config.yaml
vocab_size: 4478
norm_place: "pre"
seq_len: 512
Each number is 128 + 24 x the weight over its row's rms, rounded and kept within 0 to 255. Layers, rows and columns count from 0. Numbers have three digits each. The size before them is the row's rms in percent of the matrix's.

# gate: layer 14 MLP gate, 512x192, rms 0.117, rows 101-186, columns 96-143
# up: layer 14 MLP up, 512x192, rms 0.127, rows 101-186, columns 96-143
# down: layer 14 MLP down (transposed), 512x192, rms 0.0466, rows 101-185, columns 96-143
gate101 096:137137141141129163142177161133151164098120167120168127176112189122128143129119091094102164145143118162093147131130169126086106100131131103155148
up101 104:152141113142125151159101133121121122104131133134174179086130122183100107117099130132157105105127109163140099121111141084144130128121141124144120
down101 096:136114133124091117139139101105109132134123127118123075131111115113149133124139130131054164136067109106083087121127123117095153130151133149099133
gate102 094:136127144101111146144154127151142120139111134119137126153118149147144183116174112127139091152193153147119154125149132165132099154122091110119115
up102 096:138141117129111109095102151071131151127083117120126112121123125105168098095105123147147134086120117116124137135120152149170123164138125155151110
down102 098:115106097136115129103097138104089146069157097141135134117104109125109101089146116146098125151110102089102133126114126105147163105169129113125143
gate103 098:089107118101097106122097149127153176086141119181123119129141069156132145155123111115083129150127103144112105140137173126099095148124123091153131
up103 104:089145148130179152093140126091139121134121116109116101145125137106132134121181130152150134163118111147104152136167125094149144137110163148153098
down103 103:147122129207090119142141120110118136173123115153116129140122101142140127098182105143132159148096127115144104126127137166142101117111134126168123
gate104 098:153098148106145141134096129139131133132161128154124149113143153138106173108076149129151134152102144155151118127164136120123164114113106098088114
up104 103:110123178140123122137095132121123129123165086115127156128135098140113137149160105131095113127115132110109136120080119108150129146159162118154129
down104 103:129111115164142098105154166147113172117133108133151114168085148117122142142153160154115182154100123132127201088136098125123112137099172131144093
gate105 106:110123158154136151141137115122110145169109098126147151051130169132132154146115158159106149094147117144091117159113119120155141150138107103126123
up105 104:105125105106136160146176130147188161102120119170139100124081089107160103162143141107145107112158099147158139119123148144150114146131116130151116
down105 105:150100114142123169112084176131120129132136133118105091114135106127111114117118147125119120082162095135113102149121136153137131119147113131083158
gate106 104:090158139158158137124130109129134118157122092106114107114108105098082138132093112123134140114097120093111150102138108108102110103109143086123134
up106 098:133109112138097108102210131147137116111147136115152135184143101098099128101088105120121108119102114137129167129189136127153117108131125147105154
down106 099:154118138149132114117135145094125124112087094113137142134078125150120126085104087139184114150150115120134142126086157098145139144135158159168165
gate107 100:124164115072131122120159105098117151139163122086101132117116136120152186139116085148169125128131140110117125180138138132130148167150103142123118
up107 098:113111123121165131077104140120089158105109124140159124121086115133162135119132158115131126121159102130123102116125158079126150121102113123157158
down107 095:096089157142150130148131125106135139180142114109132137117145139139152178143118123155154123159110123087125097117138158133166122082122147126145099
gate108 112:144090141131106127131154130144120129116162099119119152138141153132159150110137110143139111165135129125132156138141126146160108104177145122128116
up108 113:131118137132091103131152101178119132088126135134144107127128087133117132170130142112111096119142096126132122074135109093084134142136135157174121
down108 126:134113165124088110085128137152129129124059125129167146119051084153127120153098129138142110120168101097118147105119100123110103114107110109144145
gate109 108:169120109157116128130120164126087110150125125120117141092159137142112110138145126125158142171108034094170136094150116126162131143149163106107094
up109 103:148142123138134174127136084150147138160114136137118154140156122159094139178095104146110095156118146099122148151115053134096095127142136106121161
down109 106:093078082120125148125121108094096149132151135117143137133121103113116134108163123078153102131104120108143131121124112158078182120148121147108141
gate110 109:108114096144125151082146144123174135158159116101153186141130173150130121162129124123137133141130123119107100125120102151118132132123101140115127
up110 102:121140209136141116102138078130117153148101111122148138158141129145102107102181143122137142134152138125178163128117137074130174110140131114107174
down110 104:130112098111142133077100134116127140102143157159101112113134111123118113129095123129130154177091107105111130134144109114140095179130138122137133
gate111 097:107133137121108095123158119141131115126117168126108152132141137128133149141130141143094157143116134109157114083162194114126145138094138104134121
up111 097:154144129094129133112125127162152123133090100143112139110098127106117132139103111155135128122151151132110130144100098089128158153118103107143107
down111 107:140142125173094171107089124160159110096120116140098112097099114090090127173144117151142122161129158137103114153080134111139123118125142151097089
gate112 095:118132118144124142082117173126104188125133122134126135124180129149120137114155129147135106101119106115140129141180131129102174135132118119120081
up112 090:117137140166183134106156088151184146131147089131130136159140134125129137113141150184165180122143123143149073138168112144097122111144120144113135
down112 096:084150153119143123148129156116102086165131171154113142098135174088111128134111153120087166143163154104117159142108093137134095107156146106133114
gate113 097:130123139078129145118132168136088140178109132162139162101138169122142126153132166144141155126120125156135101102129105148118147101135159165110115
up113 098:145112147103116145139147109112129129173151134126123151135116135129123150114143129126117161131148146140165091128143143116077214134127124156144150
down113 099:112143133161116118123114133146094178090140122146130111122137127112132139137150085100176126081147096170102126102109145112120130136131142103086094
gate114 107:112097139106146139169150116161124107091164113104109200120109129150140103125098133171126073115084152117126142122149131148157116116162120120128111
up114 104:146146095086117134111108137160170139144111125159121102091170125129095128118107114143096134164115150146133121103138129116116161077132078125087135
down114 099:110101174117155134118096126129172148150122093106090162154118119113124119125138103117134147112136156145136088129085131095166119140110131119157149
gate115 095:144141121176133125156119134099124111115117149131150134129094105166125150155096083116100146129111131152104134110146155107135155133161137111128144
up115 098:137162111142105185144124125127106115140129127103125143141135140197119150131141127092088083163130126117126096091136166119156103109171155141141163
down115 097:182113106111147118107124109098120133127146132130147167115144168151124145093124163143153130149145176186133108114125050093109122124138101126082087
gate116 109:057162140112139149130143098145139115137116150115106127113126085147093136077146161157114120164102147129110155182125147144157117099124165054121137
up116 106:132132114116112110078125158093066162107157142166109106160127096143136164137120117122144137119141138139150142125151110171148135152137131119072110
down116 100:125149157099108116139133131138117145096085111095119141097144158198110161123133138102047112152124123133093113119117150150095150174131140125108123
gate117 099:140104084144107138145115150172150144122115155098141097103146124131121114095103146151150128124138148124155145138117097145142147149106127118086128
up117 096:099178184155114149106110152100071100140099087135121124117116097139151080119151113146127149091150112128151103120178152133128143112158168124127124
down117 097:124144131162136150166123106136137130123124074120146138107074131117125097113117105117192060097152112131103136113153158138156088155082100103117133
gate118 108:149142159100157119110132120139142106146123154156133141147159120151130110140136131110144153161112111121103124116156121054089117107134140122127113
up118 111:119117130139109144163129104098167093143093143104123164094109149159142130122143131161192123082119144128137111128162150118143129127115160125123103
down118 108:114094110087172137128121158134107127129116125133125126135131131082128119111132152133118128149136120162130087121130133096109168096132112097117166
gate119 095:155100143100088137120107122135121145124073128121114091114132133096114167111087086123099146136111155182108098143090160108148133128127157138092144
up119 099:105103145134129096111096126118129118140148171129133134098109127114088134141139179173154120069116103129101160082137075130150105105136103086105118
down119 102:116118150123121192105117114172110177142155135114149102153101149109168133182143129121119153102084149149137103115134169122111146110096153147147117
gate120 111:141083145134109172118145119155140183140122146117118139132134126156161083121090145147102117117099119129159119119103093092111150146150102145141174
up120 105:128135142184141155125133137137094112083097145124150176126130124140137134145154137151137168135159143144107148131119109149135077127127157120136127
down120 106:160106142154176136121105122147153162130117160140135153138094142144114122109117109090137105116072098180137133096122118148127156140129117149140151
gate121 103:178122114103106097142126120094141094152127178154127118161121119089163135150116135097112125124186115142132131145090103136087121150114149149123139
up121 101:158132161103117124134119126131137107162140176127135088129130126125141110107133150144104124124091087117142121170091089120155130118160131138110151
down121 103:139116116119112119134162098127094090163113110120136135121127112089125133139129146095094161092189125155111145164091103116151116178126114127120125
gate122 094:084112130166112117131182143186097141094132105115152150114138120144116122106117128121137123149109135109138118142120133184104116136163105122143117
up122 093:150156117126099124112138093120097126123153130140127145160130157096111126103141103152113123176162133123130165139155173181097126089080121123154143
down122 089:085136135122155100157116159109171149119089133157089096131174133110149121115126170127126145170126123102128125100107128133118170114129095127134118
gate123 102:127108132152133161136082098066102088147108121151123121127104116089144143121164168140146160144129149147099106134133189143115121134110135131164137
up123 106:128105141144123119087110170144156134091150120128150134157074128131143104094095086109155113095093137108146099119128113138141174134128090126125070
down123 100:094140119140092154156119135124128143125128120134146143142110136131123144133154130111117205128134098139132158131121144102178102107115143177154102
gate124 099:131139156112126164137144126120108127167125140121100126150113078110108115113136164070092144134172136167140136136119114110145147166157139104137151
up124 103:160152144136148134145131130142156168112173124161181141187122171092135130129122149093142150103132125093122105156130110127165128088128127116102136
down124 101:125148073120124114089146171163140114110116136119146104120130147093129120125115102152124157127150098099151119104128135149108143100130159100147164
gate125 096:170111138165141112117148142139106118114120143138112074130126095134128127111118127131110137155162153147117078119117119114118082096138068114078134
up125 099:131106159154145128092130141126112185127154135134103145133125107103093117156134177159127120151136116159078137096103112121107122106115087104122126
down125 093:135113122172092106139080120181134151116174153156086122136125142126121117131146098130126117131138113088155159110137147122118089165121107116088134
gate126 102:095123118123109122108146099128114155134132167089112112158079135124119143084133155128103132115120117128164123131144161151142112162136126132135145
up126 104:095110145133106144116106129146106122144143107172150089110083129095127160150096137152123134148139141118106157109104088107148086143119153138068113
down126 101:162178112099152117106107074080111153151090137123100115120092109122139113124045146117116096112134107114123125142147154144158169147159094131129121
gate127 100:099118124145067107110142170163136105195114143141118146101115099140098140134133133156148157120120105111164131116110160114105143158121102098129151
up127 094:100179134104142117141104103132151150125125113128177103151151105110091172119118136140130125074129153113108190107122111122117135176106140119165151
down127 092:105138148154139098176140108132101117147115130164141139173142119132075113098100089158139104097115109120118144140117132100102108129128119117133121
gate128 101:145128138120142106138127128103146143111115132181132099151122092109080117131118123121148166188093109115175136131169130140142118146092112116138179
up128 098:127127115093147093123117126115108097102147095111093140140156134183147144113152162103143101090139143081140093115107103125089126106118120080134128
down128 097:141149071184153086154174114140170140157107102129129100145138122128143115128112102144137141145136098175121122091117117121090136124094129165113149
gate129 099:093124156109159154140120143071140161108078134122133099137131206135135146076105114127139106144160124110088122140130124102155133148127146137123181
up129 095:160068095126139145129153147147168135132139138147125061111145085108118170096169148168155105130127099128144122138151109126127156125118129132097148
down129 098:151170144159111161161138086108110162181141151108097145141143112128119146138170139090138108087101133102157141141138139127125147100112128128114139
gate130 096:091101140148115104102120128141130149137120185156087133165142134162117122134121097121125109143111098132136136158125112138121110134101111082101134
up130 094:108113107130134105154142131135120106127104125103148171160146135107089125146118164090114159101166112113179104085148148095103107134143126150155162
down130 094:123109089134094151139143134096120159117116066192081109123131122134128083136108117117114080138150141156142100138130150163075153086089164100140130
gate131 099:126120100160116075177131107110106152164112072075142107129128129127129113151142135144113101143120137114136156095174133162123113137133148151087078
up131 101:073107082113113128117168131098128124136141099135091080155099142097124141103144179139092142129107100147133194105124120111111142157137137108144075
down131 097:136117162104170134162159146150121103155161157097136134156173137135169136161118112144160081099147155128164109155118153157092064111140131135089167
gate132 102:134113128098099142110144133120141157124095161145130086117105086136082131122114129106130118166100104165172124080126120133109122125137137126112137
up132 108:176142097086136117127151135168148101151073146129160135155126135137154157069145147129121136184157128140151137093113144105161144132095126116163139
down132 109:083145132144136140152135113070097140074158115121121133093065133136148083109128123153149116112146125141130130101154115137136146134121165071115106
gate133 101:159109125167108142108111119145100120106129146133135141162109123143153144128134113147122136165173132086126080113119113094128156134065088177124187
up133 099:136170054157152140143107135131102143190118144142145167162109155166144139149142123108151091115121133144117137105088114169069113127103153177122108
down133 102:124151121126101143051125147152098134097125123095159127139169131169120121116098120132142125126105119128120121127148113129122137123164153123137148
gate134 095:137099113119147143106121133122098148134157127093155179141097138167126131134123100182153096118157149101112126135164158128148135126153122107143096
up134 100:091119138168076126140130136115134132145101076116134137152106074117144122130173124123150090094142141086142132122145134100141116140173125120156130
down134 105:111134103118081158082114126140139126122142128134159098167108164205125136141077112112104136132158107139122092115112141110145093147145117176119136
gate135 080:114158156166106121130163111132124129132102126127148144108118139142113132124123121126131099088141115107100161102151151136121108174092126123140148
up135 103:138143108146108186106111140156166111129126123101116105124123144112090114156144163158091170129107124127151127128122143102126187096157125155131098
down135 092:148165133154139147130098133139162110138123097088122126144102143123122124180165140135096126108134166167125112118136104088135126110168178149123093
gate136 099:087093144166059111104162160149133137136139172123147130135111110134132086129157109105157116124159146134161166159089150097130152070123126124091075
up136 104:146073137139125140133114147088122097156109127101096162119145128136134138124121135150080122163104097128140088103110105164142105157095147098133155
down136 103:111160109128108124141113129122099122140127110109113115140158155102137112104109122141155163134108172107133140142154172111156129115169107103109131
gate137 093:139169166149114145136133136139142124172145164119177149135089095150094106169108131127131147134138153122136119153154102133120136183075103114130144
up137 099:080097152116144130123153105129150146117155169098118132122132127152121159105128164131109129144113076102151124116142136160102121138113143127122113
down137 096:131130106122151087140114133128136144161172122144130148116155092161094114160140145102111129088160129160141071091127083134143166118119116164116140
gate138 095:103139153110124151078174116157088157166122143158100144141108142149126123147134113132129125106107098139135116119119119089145140128153132175130146
up138 096:073084101139143117145109127149108136153126099127121102132076119130107126098171105135123168118122160097101087119158113096142111159138105120196133
down138 097:068134105109116113072119123134175156124172153147128158170135143116143146145199125129143170120115116134084119111120111137140186136144157137128112
gate139 098:148120104139126091105168139122145169149074101088118094141119095131135095107105131127131074151111144085120141128119096130158139167131097168118116
up139 100:090152107140123116119116126112147126137087099124107134107166125106122095184108130156101124177183131104139117140111108141109139143163140132150125
down139 099:162152134110085125123166108163136143095131128103176141109120126107128111106137157140141097127095123172131114125145088116135152174139125093136144
gate140 097:156108095127099121131114156151119111151093175169122154092180127087145120132082172111145135113088167121103147114133130131112118117128174137143126
up140 095:149163155172124131111130119158146082145135152131117127144077097101077167132117106146179119139157106125146104121134091144154127123132081098100140
down140 096:130116135142157087126127115076111094188130105160158110172132144118126103155143134098163157124155150148117090088104088118095144113113120111093147
gate141 093:121171149137114131081114088107121151136154089138129118117166118114129144170086095093157156118157165096160101153131142093088120154159142130139105
up141 104:110119133094084168125147125129121136179176083112107125118116127115099125141171094162129148136134126123138135123142124172138139112076106169105102
down141 097:144130103136176136131092115093102115121134112121146133121145145112114102112110140164097136128119147125138129120136136108137099106161125073131168
gate142 094:149123127145114121106146108140131111103100123103101129094148137120139171116111102113188142161136106189148141115126143180152107149109129187077120
up142 098:113118160156124173161105145159129117118137114140123107129108155126135124147097084144128125161162081148156122103098182133106155153117129129108108
down142 095:145087071131157132158120152125136130119081064132137178144117127109161130127161128106117102133131145149124121079110164131144121131133151137122128
gate143 096:115146068132081148130149090109118086135094141095083142082108098150099169141128127128148121089154120153136080125128137112088143121107119127095121
up143 103:145117102121136122140116144125166151144096147133159133137129139154158157136149093154142130139079104119092145118133148134148147155136117131131158
down143 102:078128138124087108092090140145133171157137089168129161174109135112134144140146129126170109155139135147158117074142138160119134137132103076150112
gate144 106:119111103107126118147139134113133134104115125163128109136183153111119096094136160148126141141106122156114146142116135106099125117145133116115065
up144 104:093150108145120141109106136149141148145112113137122170083143146138115121068162133139093141131127168131111171161115125140110141079128108120112073
down144 101:134125125141132113139108142150124098159146142125128132175153120098152119115154116100115078121121112155124126107114120138132118148138150153178066
gate145 093:101158158121109133100129089125142155139118113124150147114128129096146128106112098148114118143136140107135096117126141110113101133160105136161114
up145 092:130136085127117122122147138143153164135146152147148136118146123154125144147118127153090143103074145104116193136104150136133119125095141134114184
down145 091:116106115134117111106122095093114115106128121110167126129163128116130151104120143133143105140149113144099124093171129128158185124142126105117093
gate146 099:135133132159118097126162156122118107097112094093143164110135099133103127126105105172172110151149084084140132131156155111109122140124171123108174
up146 100:111147118146100146112142159097124147114098094110147120083116134104118120094124111091163133177142126094167108141146118155141157087186132154122108
down146 102:125227165091108118104121133108124150135139145102159124151171137141121129153155171118132122135138107119076129134110144150152136128077175169101116
gate147 105:169117137157146097097150125110109153132140140096092125135125124125145168163105124122129183108167132110111124157119169111084129096132127119131131
up147 101:117144113124130127125153079115119129068156171083160122101108110099132129129148139148125121121132112145112133126119136117146147132101107096150098
down147 100:094069146131114142141093122180160135136116130135119146140125154137130103134142180160116095137050110155135111106108148102149149131116147149112087
gate148 094:143103145175119095119123109097156101136093119122089084136131146100138113141137136079105091135156138109116146112156114127111131075121173106125168
up148 093:112136123138119125135149141139096158135100129140127156123107157162116130108149093095121123127143112100132100115161141131157115142142166124133135
down148 090:140122114146141091122111145163120154160169121113130102157183155155093097146084133140124109119120166136143164116155098132162104112109095131040106
gate149 106:178104129113107152159119128132140172101114106143104123119147168105164121116110133133099154172116156136166127070117140106132146092143146168124162
up149 106:103158141107160101133160114147201115149166143118131133101128129114076131144101162116085136130138099124135121136158130122097161168133146111127168
down149 102:145119127105134103102138151122150195142106111175137150144138142147132144177151144131144122152148146134175153104135133119137139152106063106143075
gate150 101:156136127117114153150138129137121142107107128112138122121107157112120165123117156144127066121131137139138085124180110107075161159184170133101104
up150 102:118135108147115123148136106159121123145146129130109138151085118111121128144153114121123169156082091135134139134115148105109109137098131103110130
down150 100:127134147128135150175153104108175112107149059121102098122125113105168151168099104150107073107142124133100117135126119116135129114144104143133138
gate151 096:137145113145129129099114095135186144105113134139167128123148164122111128149160103081143129178161150108112131118125129104111108107114125105135126
up151 095:138157179088119178091167132146137171144151158124136107151159111142121189120139117119131148138117124110127150114115147118198109134161142126139084
down151 096:143080118122139102141125078140148108139136152109148112180140107107117094093112115119101139143132137161150124101136135130111128171120124122104116
gate152 108:121125154078137109140152145124121133156109128142149158104105110125119114150157084182117101144119121085127184124123163106163154146150117095116150
up152 108:105148129163139157135105126122127129152127090153120153117083152110138125104130084088139154122096140152132110147138134175185117102097152089112097
down152 108:109135139123127149153156142130085160146111113128099161121124154089115142155134091122116121129114115118160146196071128129144109122134135128182100
gate153 099:106129133154114102128145197116141111139132182183113145114112131087130105162133134133150139133132137097105145139169119108142166107090114130102137
up153 095:118136108164097123141148149116141070155186161104099122108097085122136092122129133114120118125151151122120141097140088119114167088119143151127095
down153 096:151138135109127126145123112131124155101104108107140147138161134132092135162156134135116106136149153138085122175114131137142128141114108110097138
gate154 101:121129151112117118145147126139157196110143146137098093124148117092119120089113110136174081143104106115112155088167174134097131128133157095137127
up154 086:165118137138162124144169138102116094101114123129117145177102131107128137178143129118138150197135114095107131111155109134108096109185169114098137
down154 093:129133129152121138067127056110155074163102148134164123125139133122119128170153145157106111134159137107157154094125151143157166134151154072088111
gate155 101:134135108088102136119122126107120119106170142131154152120108162086016101116156101141112120130141117124132170150152107152123157076128087117149115
up155 101:125157139147139134160117066120123140156094083098143124150088128136111120099137126129108099152109140155139148138113155161131099158105119150132112
down155 101:137144113095177184142112140105165086139119169077114144136103167119140144101110137125119145122160118131148114140118109168144139099142099163127153
gate156 095:117122130108126136157166136163139109133153116161138111154153139163137130074155115095087131145098109164119111138133125073097101094107113112111125
up156 096:123143120132131061116074168146093153090122163112126120119095104137103133113105123098106154144112090142095172131166128141126089113133099127101138
down156 096:095130138114172143196149127099161170144119097166101098127147140117157136118114157125157093111141137157135099110115120106145182117126128103148152
gate157 101:124164092115117147129162118128126138110140158109102115098133124147100113094139141113140105147107137142078115129126093101121118142119147112126139
up157 106:122108135111157108153122128108130116138109178159066139082162131163139104150142163099187133144172155084126125154130084121154155169149133101157162
down157 105:155167116138166121139154111149161107158109139149131135153140132146105094154135127090125137136107095128155083092119131107098078156138133156109136
gate158 101:131108166143119121108153136140107125129133129144107115155123141131130148100140130128103101125164135138126180126114104091104137140157135141153161
up158 106:135123108135168125115156154118129151136129140130184167155117126101107135167103156169129099081131121148130190143145166151118114104143152123130099
down158 105:112169108148155097110136138182135149122103143128108150120102098117128178093134080155173093128136092150132135117139074098119100136102155117083112
gate159 107:118126098116128122141117102078117083116118167123128121127142093143140114121122147150140119168115148104086205111131087153108137109130127105098101
up159 108:143160125150182109143146136124098132106118127142161166148180158113145161167145153137126129110156101163141116071153109122111134114116160138111135
down159 109:107154098107135175144106117139130170153123164116131118102078123129110154078177126155114119108156086134122112173182144113141156145143101177121128
gate160 099:155124180093116176113117175105116098101100112135128137123159115145104121115100118136136090135137117144109137089147128146115140121172114113123118
up160 096:161141155116122121121137125161138061149124179132139080099159153105146139120104128118136137115121134145119137119141131164039097104116171140099143
down160 093:131163147096152133113140138129095158166113076131136130155163156142119101116107118135140158159129131148176121116150170138148138140106099156101121
gate161 101:130115080150111093129112129141123132112127148148118137132107121096142112147132136113173153139119162099168140115158128149155090149152079107123149
up161 101:099143162144117099121102106144091124135081151132061134108149111138133143131146181091096076162108101141138115108076117132126079148156093130131133
down161 096:107139085083137140109132131123107140150115107098159135149145126152133139087147123130104093137142166128146173110112094100111147145079089096093104
gate162 105:110091129104100142118064133115111081138110171118067112101138118129103158091150115099116140188050069116111110097075129123091117121088154119163134
up162 097:127105139118115161097122138153084103189180155142097131112180180141115161117143141118133101119143131100141098135097154126139114139144117127114135
down162 103:094120123124111088095124071119131095073132101143141108127149115122150176144186107153112169110136133136135137090142120141130134125140122142121109
gate163 096:118175121128112126163076102144110176118111110150123119056131186142174172092089092117100130111094090140095145131120159119146130134103129111150127
up163 097:169139107136138141102142140137118110142155116130174136167162099131138146157124138116113073145127127108145126110107117128103135120135136128121137
down163 094:150142141169111131115118149168131126133106091115115125121099161113089190152143109125148187157106095123126164085163104140095135082118134118098076
gate164 097:139106107155137113172165111126125130128164096125098154180142165145123153133150185147118173161110114127129107128107112107134162145097118133105139
up164 097:094115144162149127146145125110151163121105128123120181125106166173114137112096107133167126143135130155137133129168145118126098163128147162139105
down164 095:138107121093164133143122122148162130101109116128119093154136154119143181166145150129102099137104180122172162116139104148178108104102141080113177
gate165 108:190149146140061125141114144119132155125186138166111172149117104155128107181126088120134164132149105134147111139092172139115154106138062132109143
up165 105:107148151108137118133148108132140123120112152125126117129134141150144132139125124174183103153135084105112110113126169153125154132159141124128133
down165 106:096134085099121111168073116114082115110118152137102145103152069119116121149165100135141091149153180134147125167142110132110155100132105110115138
gate166 100:119122093146107162105124139156147115078134141152102165133130144151071131164154125109134136135135129083126122118133120099133148072121110149102118
up166 099:136151136140135089112105087136141118078112162146126123133094121155118154107167134100128126161127145113169167124120122177202112130151130150151138
down166 102:106090118138172146083109121134132126153147116096154127159142131112155136122130141116116129134145119081131139106125115160134137094101177084166118
gate167 102:145136122110138145143140149121132118160139133130081124131100143153127190143141150121130118148109115115096129129152105148134109125145169119099095
up167 101:110104131082106145127123122147120108150132110162119149142114158102135138105126147146112117125126116170135159129131138166116086137121168095163078
down167 098:105147146129153132121085116128125161135128150165121131149110142156126163148123124146135122099112098130089136139109091156177112135135132135122141
gate168 097:139146174114057123141128063148133181142100103117139087100111126150141108142152137102137132130112099149172135146157096149109116144147134156094130
up168 100:091137142194115156145127172103130114131141118159113119099116127092115123127107123064092143057129084094116117097139170157148144125112123147151076
down168 099:127123203106193132123084147141132072105131135138127107137152134108166123090099145127165125128166138181122078128142139111099091100138148144140133
gate169 105:122089116142123126125120130140142092088140124133137128156130139141145102116095173121143130140121151128153122140092134120109145136149110096132161
up169 105:148134144140087193096118103134114176120150137118108124131124117166134122147144170117097141101138153156141092104176129129112113145141166106111153
down169 105:148127139128126108165112098074106101124134114139111119114086132125130140113125105104161133095130106148158128166098110136113175159132127118129106
gate170 099:148115163164076118119100136127110135126144084179146128103151154122132167096087169170105083127116120090104154099119159134132105129104137108133167
up170 101:163155120137098078119123112082168101130120181140156179141133114136133157150122101122129107162143086124133134122168144126128103118126119127100147
down170 098:136122167108104175144176124139126126128146097132102106131189115125124106144121116116118146103153101152120072102132155114062122112132137127151145
gate171 099:134147094115146081130135097130142149164150138079097130105154057139156132153101148140135128119109120097148144136156151113128136173121115129096124
up171 095:176140103139138119113122175159130112119131139126110130168122137107080100097131103113130131110138126105130116111103133141113093159121109098135164
down171 101:143104144114112137109098153097122100127167113169189058113138139178156153087157142134148128126129136132143155138148118137127114068139142132147132
gate172 100:134117182111108129148160134127104151125158111153122136103126164101128129166137144110109097149137116081106131086113091161146117097110128137140115
up172 100:085123149159098156141093129111157138127154132135118114090151135136114092130128109118142114142148126114153117073118142149155134134131168113144131
down172 098:121123132161111137136160105128147079160160118114150133135103154118127121115169130093104141117120124131154139132129193104138131114132130125130145
gate173 105:135113077120145160130147093118105137139109129159121129120084121147126100138099169160106138138098121147077114124123132090110119099136183093155128
up173 100:141114167075123113111149080114133139123134114129143135119143132113145084126105123080094117139136135094158121095157118075139168186155174124112113
down173 096:135108176127084139105118101122161160167140122145130123160161173112141116115099158113157148096116166107117125131107133156141108116132165145199074
gate174 099:153151140126109131135160126128108141145165101099115101123090138164151123133155119095148118122131061121089139099101141141132129141121116125133160
up174 094:177105115149112104117116146133144107125148140162130137178127096129126101124128088147159148173105107127117135105123154117119081143135173127161121
down174 098:131155115075119110124144126098124114106090098100084174109122142079090130115107101161144150171161145071148155128147115095122104128119146130127085
gate175 100:131081171094095132119136091155114139161123128142105111115103155130141134075142154132136126110155110108135185079112133133122190148079110098168131
up175 103:150142142101123122111178155122135131110116085139116115145131099117131150129110140136097131160099146126113121135146110151095097120145120114133133
down175 101:114076123128096133133129146114161119114121150163119131101134164151117091117076114156129086135088158111083108106123111154170093140110106106105155
gate176 087:142133145135144083132125155162157146096114157161145142144162157141164102088136138101169163121139106129102120132145143084114151135139127117099097
up176 096:119106119124098123099166135146068149106152110092097095106136156137151138138146129179143139108111123174104102114126141110145166152096140146114096
down176 098:095137140175129106132149139121107156114087123167123157128169160142151100143182108111124093125122087137098125159119124139105108096124134163189135
gate177 103:110095128114158173148130113115126102171111170100134106130138138137124128112132101123070119132127131137136133166138110128147103118152120115157156
up177 104:107128142109130152100179125095134111156129117111165108150136120151122154108127100140075115143139101150141089121152143107109118104107122127124159
down177 105:096120093169114113121111149145102118110116111170110135135156129085147111179137135100149125106152119160124086142151147139084169156085181097118135
gate178 106:092079150103121147043103162140168127130146097136107134113107125119153159128120078161113117127096157110112156159126129131132147129137109079080122
up178 104:103134086114156140173122102143166090138154095150170114124130115118147114139127134141106150145147167149130149123090129110109100122101157109141133
down178 101:154109159130097135108157117103140117077113150158121105105103135093135148111155143143117143112162107113175091139152138088112137111136132136127155
gate179 104:137131099135111129130133112104112102155127147098119143098169095143136100074137140127085148122132118169129162074130136071092162136104163083122155
up179 106:069087124143147132125143137100119116143115122074169114118146153158116103155115117151142147132111147102115142090144124162134126123154086140129132
down179 096:139144138114131150125125107175122149121100094151123177138124148119097122121155142131122143160152083102151114156113135146163084137111135156108139
gate180 099:150138122136111121124119122133124150110197065134125160140160134116139168122189130150124096169154163123113111129098102108110150094119087102118103
up180 102:155101195150131118089135167132148139146119129132118120147135121109089097104122133140154135113122098093140138173131113097137131136092104150136138
down180 097:141101130176110102089133122129144126138113088106113118150124143119130099102101117172134148136149143174105104151150144141148091098190118069107122
gate181 100:137109078135159062103157139133176093133140170133156149122189113106107128137174112123171171120142122151166135114147119120130113147169165122129126
up181 100:149121102083150200123142172165146135118124153120120085142115174128146166139084128157100115082136108132149113123129125131158145168108137161074162
down181 101:123147142143140063108199104132152144134108120128119157127098149113130084122134170134141155112125138137129145126128145151123116154137134085155116
gate182 107:113126089123108122152100106137115159111136143181114134121163150126145129177156159157150144127125108073139149096176113128125144115127116118163099
up182 104:098128133090126129167121124127138125125147161099110165108085082146134149157123094119139123124140171140159160119124117161135102120167092095147061
down182 108:117105140142182103142129106096092153123120155063129141116115103096107102128137129149120108161129130137192138131145116119098152101168120146118182
gate183 091:150107140078119121105127165103096157154097149132139160107127106136087142130159160083090097140110104144141117111134114106116104141099169112111088
up183 092:137122129151136113122156145100118135117093162118195166142118130164111118133079107134155159108126110146073140119130126153143117109118132121146114
down183 091:152109108144134104115127122122070127099085107107107104094154127094112128132166121080161104125096134128154130138141134113126126135114071129098137
gate184 102:131156158130100104145091135114127140154158096146105126123129127154122106138111128088164163104108189178125135126188156139124153147149126140141109
up184 104:108095104125101132144088103155144089116162138094103117183186071141123102129146139119097163199119153180106106124108154119170102110129133115119152
down184 104:106153116153127148100113103083094161100131138162115126142114090120139129159098131128120163102120158137112152134130164139109128096117179097151105
gate185 107:166143164154147117136144147146130140119137142107127153159125125147129119115110146140098159140104161085114118154158109159092121106167122145133132
up185 106:183168156130124129149126147113104117082127093101096140146124196141141111107141124122077091119132132140161155145120113143086137112142130118079135
down185 109:154150118104135107172150134142140150163126112111102155100110086148130122087133141188113142105121137149091100118102133147118131167151139142079114
gate186 092:095152079124111113111126111162131174157107130113133121164140129149133106099109072111093148143107106149069131153118140122127127117075116105126105
up186 091:121164137100093126128122116171098138126153110093163140149080152149133129120144134177130147111137114137113165128144182095157106119152151140144169